Each number is 128 + 24 x the weight over its row's rms, rounded and kept within 0 to 255. Layers, rows and columns count from 0. Numbers have three digits each. The size before them is the row's rms in percent of the matrix's.

# layer 5 MLP down (transposed), 2048x512, rms 0.0654, rows 1960-2047, columns 320-383
103:155100145131084103107103133100140101143115119174112074091135140127113100174186132118117174147098154158104119152123103097116133150118092113105150127128154108161180146112116167093107146151117124
102:141119155147115091126143155159117107130144146137133156151120121121141099126135148133127091080121074115107086127117128106142114129097153133129095125125144161105179126108123141105099145102149152
102:139153100139155135107130146135095134134087170134129131133125129122157127153125161068164134061160089066168119108119114180148117149115114130118132151150176116125125106116103169126153136103096149
104:125134157145126126081134089092117152143103143144150166090163107166122123183108096128147139178157153096159140093139147132159074151131150132162105137133124127086080090162185140121138180137188098
098:136125131121137143139131133163114121113117127146108176135114096131143134170136133126132157058142134119157083149137173105187118120108157124134189126113118113102137112135154129161138115144110149
103:099084152133122148118117148143097073124144094143094129152112148097143151101152128122089152122105101136124121145133173073153157115111167140113112118116113111135124167144120110115110099109109140
102:118111110097111168123162115105173136161153113130125088136126130173105151115150142088117146114149125123093095112137154145153138124136148137139119128119152123118164111127152101103141099173166132
106:100128133105136127109109165132137136100143111090108109171151148150098162067169114120101101118112095109129133133137162103104115102155137114115129121116096137144161130126116121157129144106161123
103:076135124141141162105108131125187141137136130131146090165108101120132105102120115107159137131114160114099125103119132138090081115100146087154122128145126124104099089131147068092143099120133130
102:138157135123129124150132119112106145096122153163145134144138139094117124226145165156160117125136155115104130175128121128075092146160120105099089133140148155132125126127142128151148126087150127
095:160163125094146117113144136138072133152150128099104066108131153099168123152101108148079131179142136135158144115073111150155110120091086116092138097114174112073156154148109110143134114152112139
101:131115137117096163102130117101121138141139087108091101169131152150139146136135143159113093143069204158114116114152166104169126107116143135133112125118094146039138102096114148146109141135118092
098:137127081081114122094113095129059138106175142106124132155110142084165149132097120165130117166183094129127113112103091153131124150139104183160098148138118127170118097143158160111137163107178123
092:174151119140104141158098096147131105132165109098149116138137086123111108074144120123166117138112121082083096089114125121120116071125159167176111144139145124115107175115136131158130159128131157
092:130105137144128127150129110126120106145120121141084140127108128188140112110147152127121096138132157155131094090076161155149152124077152092166150067153143138149131127139107084139148070112126119
106:154136127107116108160203136130118119155109117120110110128121080124100081121157157081153105118131104115150155138156089108148137095154113084133133132105180165115145118104116099143114091128132152
108:086080131092121117140109145147116135076120179148115141111120125119132128124178085132164109103112114096145122123152134096137135150121095113132161091093141148125121087161139187116152148122117092
109:107112107087093170124122095082107141148126169152118120143174098094138141086163113117124140162111162112119163128133108132140166099117103148134096068120134113122156121111126114102126145178115116
100:115142111109157090155112134110158129145057184102122113122117111136146083153089137120140137152126152103160117106123121091141184101131135149165125160097125175122155130152164130114109109137158139
100:120081155126134135139105114101120113124135114121141117094124118159159115131145146158137120115086143146177101124150150117121155101152135196146140171103127189118135149118123136131126103100130168
103:124105117143156113158098107160134133141113162115144158121080135114078092137118140122097144150119137137075143138148105154104109171104124142157148133058114123123129111097120114127167146142097115
105:125128129089141123105147103109150145173141152123118107155136145128101114198149154121120144158116130130094134143132130126120124135116170131124097095109117110101103101148143162109109145151129145
094:175103097117115098107163114130112118110123121106153128114151138130100111136096200135156152145135125137146123112082142153153117119109127102130110122082145095118119148138105108128099163134135134
099:115131139109112096095129100112147168131144154132112130168110135194128133128158125146114152172140144130122127124130119097181156131115144123114143109143112124127120096093147112162081115152061124
104:171113127138124119129113160103123104113094154133185124153136099127127123156155153122168121107133102157106165126136144103156108153138144119127112108113115136125115090181116097120169134128145150
107:117102086121137154133109074132088133169160164091127086119147113145135121129138137124089122098141156086054168128080105093106102147143135142112183172113149107131143164090115106099138126145170150
102:142103114130139137142122127117114136159141128129162136136174141129104138131105091173173101149145132145134132120148154122175163101112151120131143159133110146118093150112142121105176099120113118
100:158156088134137137149133105118128164095164161156142085091117110134096169123151151146109160101138177123147088156100119086123119137145153078158156153073112132163077080098112093142124148118165130
103:130124152119164118128090119138122132144158113156109139138136117141154123146141143131147160147156146115113135125143157139116164123135121105147086157109172104098107154129154094144118113093144165
102:149150093125156111073131125147148134156073088112107134110114106164118133146144135121115149120117129114115136130096092110139145131105160140128195150142174074142094090090137113096122130120115137
110:145095119133118147126091128146148146140119113097119091113151145106139121095123138114104140100121167113130120135083109149128168120154173123127167118094148141130092149147124102095135088129091129
094:146097097102155131157130076133128098124110163100135131142180154105150143150136097130106126141137144134132117158120159114136099057145130119124143099131133153133129104145159136130136141128119159
098:095094133109136152081123102114084134125114137107150145121118148137096153173166096178160111136127179119094136124129137128122144145172141123144156117104087128139155142139120142109151152086125155
103:110126160116141095122131115120138106148124131097125112110143109144150101092148156161101117178115132107128145112107118108135136130156116120134120127115103118179142142095149128106141151166128168
101:148108132135138164138098163106103094118140163133130137146134130153105104161115146140100144113163144106127131139145109156174140111130116124122124109131143157133129089134100167095068119115140153
099:140137157103128131084127194149087177136112107137146099193150139126177129095122148149118126141122141129114129121104074119104150140138138154105123130132139119098115094147135103129119088110161124
102:140111148159116149094155109078121108143101136112119099160165146118160140169076136163130143122080127093143135174100126137173120148165091144140147125099104138139113154109129133163153140093150131
102:154078134116155162177140171124135129131143170144178128121111156150101136112124103126132123131112161129149149100115164102151127115156116120134117124099157114149157111143135079079119121159171043
098:126148120119124154093127126092163092137134112112144098114123147149103159137127118123141110136119140116180158116103135106144146115118090113137121135116099128146138136135121134119138123134156114
103:076126121147120134149141102104129122123137177108107090130128121106120153144131079137140121108136101145121078161134138116126094146156149108142116135138153143100094110124135133118150172100090122
104:119142089124148140145121093148133111145114126119142115158167138110139149153119177130119121138144095139129163092155155087099155109160139130130116154124092140145109098126132110142098167145132121
104:119125109104127122153110133099095159172095118170130100104079090102120130143126125105095151101134107129136147108084125136100110115129125121127152084130134145118125152131142113158113088153106096
102:112161117196129108109135084113119130116127123101133109121141172162136117134096123159115114122117139118120163123098120177070124120096189153164134144151135100131170107185099120124085139119142087
100:135112112129132114159177097042144115137140146167165149168160135107115113114137130128135087156084114107131128140105143134106139135154142101077138145126116114132116095101160108170142140083108131
096:168110141116126116116146109101146122124179120113121111058126153155130123110137106122119116153186111165116135099126155096127118126118116087073076119155123153173082155182094190094085117169141095
099:100098164162145122156140139132155142123150140154099104153152129102092138105099096108111141149124169070146129172140165135148150109114162131081122171120101122118144111110114175127125126121116111
105:080141147142112160121112107098144132132148102143116150136112137132100125094069126119160185120135152142082099151072118142157080099146157123135066167140147131125139086170147131120130112119129104
096:131125108135131132114158142126100116098119120136078103120109107080123084150133155156103116132101145126115128116157083116179124125143130136152139215117139134195153173177134134159102144164119105
091:139140152094110120141142086144089127155155123125145141126153148098128078123113121131152113174126157133137101107107142145152063147132098119141104129112129110126198118133127100109148163125104116
091:153150129112122144153192182103104111156058136127154095146126115083127116107125111159125158157168086129141121078159111145141139117118110126131118149144119132127156089145125087138118130149150093
110:158113104119113138123107086085136100184126127135093117133171174136133141171168090122183079157087147110141160122085110122122159125100093139154153141122103097122125082109143096102097108130118131
093:155118107136076117120123166169119088126170122155111127125139055098140091139114119178117115097180170154119087152140110099150149149111116109117112155116129129118129126175146091107145105117102131
093:105134109176093146064129110111103137142094094135094127158116127116113123169107145117114151117099128104116093135154112128094108130098095161122147149114154120124135105093167127105184085093146076
096:114121109145159120092122157129132109113135118098087125171148134156101126134135110149146100155185139156128133151101168100138125097128101144120129131150117141135127140124110103116105120142140133
099:120140124140123123140113122105159137122129121082089139092171160131093161138090110121123128118156149115151125091125068124099131130133106126132161120124100126136132110100122092150133120132107150
097:110156169116118131170082109127151124127074168129104169165071152130127099123093130164096069123138114140150141153042156148128135112174150130155138109135114097123136114132126139068108106097167155
107:117144122139135128134118139124119148149162118110140077153081112105133091100120127149147115150130093101156160136093115081159132139122137106147076159165155094107157154099150094122081170142093106
093:135111151141104143142159153124142113138148144072130118171100096184110134130105125096171115135129142128158107121146147137164121135102113154125153119115120126118090094162129130133144137144137116
104:098072084150148117136108115125124098121146160115136094138147136140111122134107181150146111148123166125158089091146142132131099156143130108119103152066106125127130139172158111117148149138116146
102:167114092179146136142100124152171087143160128116153099090127131132101126062125124131137139098048110122130126136137150067105128130158136094129146135106139144103111153133096130131088114143122127
105:151115160108126100146124120129119157122121148081148096112129168131135120169185176128108111096162145060113123122113130130080109141129127155119136091077166124100091126137141102107154111123099174
096:149115129096149114127139134136103086126114153156114140136146125115165117108121149103154151139110103167155161113188107096127137121154146130105140162136110134124123153147115102141110089105127097
102:089111172164152154104158134084131103142150095116123102162141140147133160140129145127120114141168114121115115097095131123161124107138140108120123142158149128151126102124137132138109147137076116
102:100144131156143095098163125109136126166123115091165121102127133138108114122167151167135141098159089160130130071146160147099116116054144116092112176104151115122107138118122127085119127141144171
106:101156135157098137145101126153079145111122117172113152107114145080131123154147148194100169118106109153101098163129130100090113115153145120155080097091146110153116132154141151148121110161155149
100:149076115087167191144145095095124099125096138115147135162098127098128147114120162149123085107159149121075101117100133108117105124145145138108115112135080079135131133081162112128141067134159115
102:116157114106135056151133128117156159124126138124164109159135122166148052142145117157176165124122103140115142148156154154139132162114104172139129124193121153094126168139169134138107089093099142
099:144106156142144114142145119146153113110098149146130135111139108101125161151183133131138129118125136132176119120127084129123125135079075159124138155088135130120139122130111120147126146104092116
104:135139134140146103136162128136158147132131157151105147138155103167149073110173116122079119114170148123099135165146119138119113056121147105190152137166126065137128086189132112195096164134124139
097:140086085135155121089154112144150153154116136142134143162073108164156112119115128174141116123135098121143099069131105119105121109116157153099095153106172109116146116119092098146127087108101118
090:142078152133096137142096125099135157173171111142146137114167117163119090133163114134133100161151181114119159102098129144072158145122102118087134127133117106135156105162112084108136095128130138
103:161136111147167132186108116129072113145155137159137116144150098150069095107111121113136143105113114121114143114158083098130105101090146102114135141110112121114163119158120135093125123047120105
092:112139112126108102123142103102134148143118146114117094122139126169108136109126110078162159141118071114128098132057152127114129103125135145103085144158179123081142163153135087117119130125162130
088:105158094159173151154135100157140103135172161146161132087117140105104174144118151130134160152082113147136159114110142146117127108123130086141109086107141134141114128105134132075105123107097125
097:119135077078123147146138130135163108122170094145104132156156151119100119114094144085119158135164110135136153149122075130156166121173123149113154117125179132150107141102149145148138143150121103
105:131112097149097171182115113125154131122155075163137107137115156059109140082126104109095151113133147131126105124096143106097084135133159126121111125136107150148175102168149130177155095126108117
104:113117146123114114135110168146118155145099131140115135108112139095132098105129131139134107127176145149135133158120154099121117110090102190159132132117131119124141099137130121132129097093121120
103:151090157132105153186134161180136125080170176143131187115130130149157126169095136144116109142115141111149123099138096143124123159130122107150106136132116134143109139144140135157111143106086122
106:110134130134143128146081112131144107140130176127141127134160182137113138117164118151185159137129112106123113177157158146135131127093128155088140151133127165150166113146119114102130112151143111
104:143125167153126130117165145145113152178140157138131174129153149086119154116133111101143156128095143108185109148128120135166125124113138123155110108106122097123129113152133139092111129136113113
105:175111108132123153132127144189080167126106082158142102108140114115136126059094122125113144142089134109098101138119110121115129115069145150117123125137141112196134123108131095123088154166121168
101:089147138122163123071150093151135138144141097129109139106140114119124175126128115161138088147117156131165124128110121064104133146114151099094158149151173157110139147133087160118114139111112152
102:118143135067088139107107099135102098145124127094158122094103144141141143112138146126118140091146137064170117109113126125104133175150125133077127150138158084105146131089126110106148139143173111
099:179115142119129180163144128106153116160145147164159069116164118093141097062116134115136109119105126107117081125077113134136132145092139120114131103111120101114123107138081143117129147087113134
105:120184124121146108162149163076132093138123138115142082118134168105085099147107100120137164133157113117110174131124155100101115115120138096122115106126099131136143140060112157123072119164151095
098:161105104162093154140135123099150098140128138193123107120104103120113111126115127131128128106117136105099093110110130162135164128125144162129112144123117075103096109116123113099101132182135125
099:091132125159131136123107141108105111151134140138123157142149116114150143088128124142086151121122132151153136113103128104151165120127115147128141087130124123174143118122131154143159133163137147
106:110124155121177120156121148116084115115105105111102103140161112156117154138109150189116144125078157182118179126048107088071141078139142145091078106172085151103132171117163116140116095103147132
# layer 5 MLP up, 2048x512, rms 0.0691, rows 1961-2047, columns 320-383
098:119170123109179102107159138132082113110094117145139131084130130106092163087131107093097108134119153139129109151123096121120140107104104137108147123097096127102170146124096142140119118099152109
102:159168124175144122162145085121130141135138161150128150162132130103126146154139120175125171108127077098151126113159146123114165104128103109143164143153102110088151154160129170144184157116137152
104:119139109109084166167097099146129159044121112160133138171149116131114069109102123113133093128117095118142112126166083103169155101166130124153141123085092113097111139125143110161116149140136121
090:107125128100145141120162163106154120137161098132139105120151153080155087132154167117157175101109061104157101115140134158127109090160119086110148110155147081100123136138115160124135171153174134
108:113104123097131142135177141129136113112131128153128116153086110182178178125131135125143143111142109121117117137161195153174131141166125137122139152113140111118147135122173101140109101092123110
103:155111073143151115142114107100153070146100146140108137111137142115143155110152107098103122166123113111149103147129158126147128145140150107112148109120136121091141089118132076127134128164110121
108:130126128124152127151166112113111108094112118154120128102133145170079129112115152102146077102140156140132173096117114173136114097172112139129110109132125142090134177127107101142133138142127140
092:130156086145097100116108103101128095066112120133119170136128148168124139092137125073140116145113142144132145132141096095196126184183107111133123153139113127133164160095123107146083111122094105
096:150147089113149170137149115118153135120142123187121153098113105111123103133123152121121135120131138167154161139100150128128110110159133114106103157132137125133118142119134137142139163168142122
095:172127108129098101116132128142132101118139078142137119120123162133157109084138132103092128133112108130172129119139107138130103094114098103144157111116167127125164135118088091135132149111115112
099:112111124171119135129087097074134161089144167122131156142140150164070126118122147109124094091100130176117134102132114158135135104138131125157134116135132160087123131104133143137150133177089171
099:160159136127124130132081122121136132119112182134112137096160126137120101134133152129133102119165113142145106131139136095105178110104149144110095148112069092087130126144155133108105189144144158
093:146146082145119107118152123144110116126089120123143128160153145152179164067126115148094096113147152129131095121121151121170117125167115148147095135136143095129128155114178145124094150150139109
086:115173150144155155140169152128137141101115109127142138086158133110133116108118094120128121109109076158111073131159115104135116103143159095149139113154105112113166154136143134152167092126099160
109:124155131132126127124137133099133140123104114118147166082122107121136124130127139134067141093163118136113088169163111109118128135141081085159172151112136141070113125164091118138141106156130172
108:137106129076147145184113152105122106144107122151128105115109106120113122113134143143105161121115067125154124143118137145153117160107094131125125161162095142142088156114153131167158128178171189
108:122121117138145157130128134112162085129102109151124112114101111133133085141153146139127160169104131145115176136127142152134102090156137146116125181110108084097113108128124099116088171133101090
099:113149128114127128155148117120131134123143115136159152117074079123145116121091113092138139096148100162101103097185150149119166130126167111124131166137151119105171144156103119120111089139143153
103:127114132131126178179088140124151117128152155147165134097175072151093158125128152127132126122106142156161147099126130120137174110154146126074151120143114097134112138115107150111131122143144116
103:130121109100128149161053097135103072153126081127136145082108117110157141116108142112079150055121122144137113100125123118117117131159189146167123120165174123145144138143111134135140116136109074
105:155164116127108144132125128098108123146144152147104141139143112104104143154142174116096140082118128136118110130119162112137175143178165148109106113167154153123162122091121135090089127137110089
095:130130117160169140117159125141156135114094163155139134113109138145152152137121150129098145116123147117121121127129094133157156118152119124116143128140078156154094142104120122105110158168141146
097:112123117137126115085108115109107132114142111149112173126106113130115113114136129126128116137178114141157106101108121096194135127136123094114136149122133104100127179126123110123110080183129096
093:126128147084156175107116099102124157116085165069146129096126134123116113121125137122125143135094090125151151156142084119158140181122103129131118148128095064110108117133078132154134090176154126
107:102101036133086080098118127141111085179140149103134155127097091139110115131108090107117065137125119119109121110125108137126125138138113145117192133126136152091140174086121078131146136149180159
100:105125105153129114190182142141108154143177181125136157152135122136145117134073124135119097132080099131148105146136106134108150185150121105165170153114113126098162116141146150166186120133152106
102:135139137138129125104146133111140162146084127185117138126140147135140159106150151086128190117149115154163176145144137100123103171162099086146170092121056177153139134152079151103113119094123106
104:157121128123091117125135059112161108137166163137091120173152046147108178140125138145110124151072152126160107118113101119136130123180080133126124147128138085108089167080139109100139157176118150
102:171123116121151132109093107156096113140135118132134189103123150114101114134119135129116116115157136098112148156137114112142134152140152132109164161144145134126147152073082132076151150096150148
117:134147118109138130120144108136102128128122127136147104125100130128122129134133118151162105118133117158133128132121126150155157123124158143107127146170117089104133157144154110158152145151113132
096:149119075100172101138119137137138104103103119112123120118147109127135139120118092086159151114130089159135126132149148156165123116131128094114143117174151106112109119131132124140116156149174154
097:140161128154145161138132123161091151078113160121110139117141128127073152138125126115154153092139144136082111091133109112106102099153136120154144146098106150121155168150150114117138183139116169
103:108159081128161112125154103142114139102138131117135128110140079161152123117128146145136156139108143139100155135100164149122150106157121141170158145105126108163143156100145115088119147137090147
101:140138119160084153123086110115170088126155153112120133109106111127128152108107108109120125141130152117117115145130143149135137117180142087119135121103123095117135090081102131094131126149121090
104:142144078148107129139169097132094153145118130118077121120146134091141179114120157128130123101120110139122119119112133171150146126151135136119151151113098120127149177084080097123111138110136136
103:173147121132151128110127130082156125135105112169149104169104164124106147114138133124126121130106071097159136121126144109141138151143127140112145119120115111115159161134142120170111143118130188
103:113101102107159118120153141129137149095097178111139114147162130138137101085107151098135125171117157081143130133162175117153140063126159123149139105098126145125132142105131093142130141154109126
096:169168141133136129155097121148094123082162128134157099138123126147120145137149136116075153119114109143099117112161122100132107102160129161097104161092073136076110132122137080086143113137099124
099:114140139171136128148135107122155094128111147089133124116109149090084098089130139104121149090105079123177095161187135164149149131131146113126124135097144119111154111122106129161111129119158152
103:133128134180127144162127100140150149104172115117126112096133132133115083143170143130124117100105142144140134113153130117114121138133129167119079154103108118121124149093170128147172099137130156
107:122181107133107115131119120086135131140084082148136134140137073161084122133124096114127143121113123129139141126124137180151156141145127144146130147135144095121148147140150102137090117148118103
100:139177122176130135108159110107101107114075144134117125060100143146167136100097117129099122093109125110107153113113118131104116150158164171138138126098105060124120154156145106158123131143162134
094:136199094149122118129109122068140146131170142138108126147171114106125112112128167115106151130102107114134160159137128131128125138152147111105137161166108126111101104099158086152121174183130190
096:155170114177107125120112139114149098123161094137114181102130159152124123108143156146122137145120164089165140137151136150126123089172127086136126162165115141111189143148140122146132177169122123
099:073142143163151067149122116159122115103147094141134077126160129144148148135137169127151140129147117102158171176147131164163140105144118126108111111140110127110159152113133123093145094134076130
098:178102125124171122113153110124167147183139133121134150093100077150133112139150153142113143141104101118140096123155159112143160152185127099147126132124143112059150129142129112183088135156116127
096:184133129164142153150128133137074137083139088128112117103130125093116118126145147125070108155132150187109103128145160173112138095146126107163090150180144140117133163144098124151126127130167124
096:177190134130148089141152090109185133139111132175143158139182165075153126132151132105129152147124124122132137115153120106158110114151106151163115156176144080106163150117121069124112149129114117
095:200126094113112150206125155115153107064133091145125134134087172102146133097132154099137125110121117122129150120175165140172112119142128154146112136158163092116095167089094122091103136150116101
119:119154075127130160192124102138144139163110102147136126117118166148086120136141119087117082107115156157144185187118141133122139137129114111118142135132095106120157134102133105131102078170161148
090:141129162080076141107128150146131154105076144151077129096113134098112151104116154101115145163153163156138121138130132120166155149171088123132121091128101148123139097095087134131128162135107085
094:133135100146092129121096078105165141138099098129124197122127096116103113107129096127122102111090157101141159116142158138118131083134095140141177122161112131098157133126174134096153138166130134
101:100172114133120167142133158132113113120130143103159207062142141120113183082158119135117137116137119128137106171102157120158113164158101136151105111124132111102075167128113117133139124169152145
098:115148113160142117131103132160103115174150104078125141133148148142100156113134097125126109132154131166138139115135133102162119142182171118124131134142107145133133122109173117097131100103072140
099:131194100120127111118105120144108074106108115164164122149143135099087134107152146106167124126140121167126117135140105116162162136131096132114101158180094125123145161152106154154109128166117135
106:118142114118131121140151074114117129093156138168135130135157115113135128118108106098142110109115144138143137145152144117138102068172141121146103160117092133103139091137144141107150183127148108
083:133152137140135119154091129143155087114181106129153127118128159122135133098072099096146125121078116121162166158180111110148119153122103131143160113132070096114141171102104126103156139155146102
108:108136143110121097162102113145093127131111146140122105177108090166114126145093171125139190151155127119112155117147152127151102150174089145104092120176134103123116138149120088130154085140095128
095:133096067186155125155104122106155150121125120138152134148125132128108096140110073124141131094115152118095131135127108147112154142131159105127118170130151138109130140114140103135138127124110106
105:120143137165139099088156131136129127100118139089117186098126130156114134113144146112104170122131141144120125130125150143150114118134109109139161154128125089094160153137110138119123161174164188
097:121107136114107085181146133144094096121163152118135165102160104140099101152123193143170115117099106177148145088174097163159123096146118076130133130121131087115133149108096079146147117082113119
103:093137105149136127170127161117149096130115100163132106139147131174121134118093101136147148104130036172115105143138140125120121124129165113142103149141158143069115135152140113149092102139136160
103:094143104094121123143102121136115102090104104114142138121136106105126095151118127149150165114080078145161141155164155157140115146157114099094128161163141148099102098135095143118124141103111151
106:137117121155132163121138127110090137119142127114087132097114093110114124119107095101091155141123094159134110145125155117143135184141122084162132163164149127122068139128127188136158130173160136
101:142127110135125163141156114130149108078148122129141156137127111120109123116113173116120122081102100112125132105137102147130126113113139102138150137169101119111116170085140115169149100135133112
098:099103098161111120123112147099131129085116124151095133163136149092096119153099072144122138076117117131120083122149129156104145105152186153129146143141147104092104144152115140133134128157134096
101:127107123124150137139148111137095128096112150148163169132119121089123128115160115132136160099147121121115129138153159127142147171115103140086124176129114159138095191094159060122121171154136135
102:122058146097069116119169136115096075125111145175133175156131126154117139153107187094137158141141140159131114123122133174128133150120120115126093128162105120107097143135137092180098151123110167
096:142155140104122105134151114093106106091125111149094147139128138096139135101078141123116114126128096133119135140124137129163088144164117117138109126133112068135116163118122150123133126109138132
095:131123129129106109115140170150135113157095132155133128111129169154150097111098129138126137136120151194178182131115140139148089168181102085152149173146090133128129144138138139133101155158112124
099:162116147153173130150148100126097104103177174129123164168171136084131113092126100143131158137124150163205147121169133136175152142172141132132098163141126140119116151160145077133120155129144159
092:126132095152104111101122157128117136147126115148158140136102144161142130133125115134079171122111130113153143161128138120138125166173141163131111156143128091120106163134100128148121125147146167
085:168119100140118151147125092094088113110132152143116139075081129114125166128134142095111124143131113150134100126136134139139139155121120128133171156153146139114156118126141099111133123121104104
095:129142105144136134118109149143157148098098169098106125079152062124138129148127122147185139152144139088127100139141122142145140130138131067134103118125129137135086173138093109126140120116127120
107:117132123158138165129089144137070144108095086144141144143149112159180148132093131089069148156141068153125158143126154132129129150125114073125150119165109140136153158098126097166111104104143117
103:177107149141102112143113131131132162110146145134133117156165113123109154044130148138130124136139108147146133128145135106175153132109093147144173130126070132103068155099133100104079106121124110
101:113098099065111122152136176100127125089116148118137160114132128146097083133106081160110126149148108131106131111126081148134099118142105140123183149203130103128136129130099137139121154135137112
110:145116098130119119148140128110114119076157147135139136088117145139132148108129137085150156121172067102154111122145094126098108154141123116101106124151125146097122114142140136103132137139158145
105:105095135113123139126141135142102179086152128173103129110126090104144104071137132090084078144101077138117143167165142138130137150144107108153137109142151085129142157134083073112119142133138149
105:120156093164141150174119119130109148115127158084157126070106102132109162146117099127125163094109145136106096085156153134122161123094143149076093144092174095133145117103175132130145129109140148
103:103183088150124095096144061146140170080123104110138166118138144104142118134135139112092124151100125140111088105129116140149134113164145134147105150132180130135164134135144102097071141165156159
106:108182062109117100120110129140128118145105124126138129122107135153117125117133099108132122111120163125112137206171125110118138150116110104116129118145175145138153150057132110117099174132163115
098:155119164093139120112142105124139160136131128090150157118099126140120160101140086120107086129151127088093099128122151118116166083095122123082092148190125099136130150132081115136139168129124152
102:097113086139125163134150139135087106124103153142099140171090105174151145118133109153094135150127140122155133149077133116137178135169139131132179119101129175105137094135120095107076100157111144
097:170152105132155139198112155118167127150148141151084131130110106129116108121128089082094143105143124114145123099130132125122139183122128101168144172119115108122120109120157132094138105112104131
100:166113124126125088132120121150135136122172125140151174111127111167121122080112117096079121143101115137142152146116088145138149110173158120159141157136092155165101101140123106130132165092099141
102:148105143126128073155154158093146113115117141137111190123135141148113090134135126092117144146089111097199150150095129140124085146162120074125177133150095147115106172081148128136133119179143172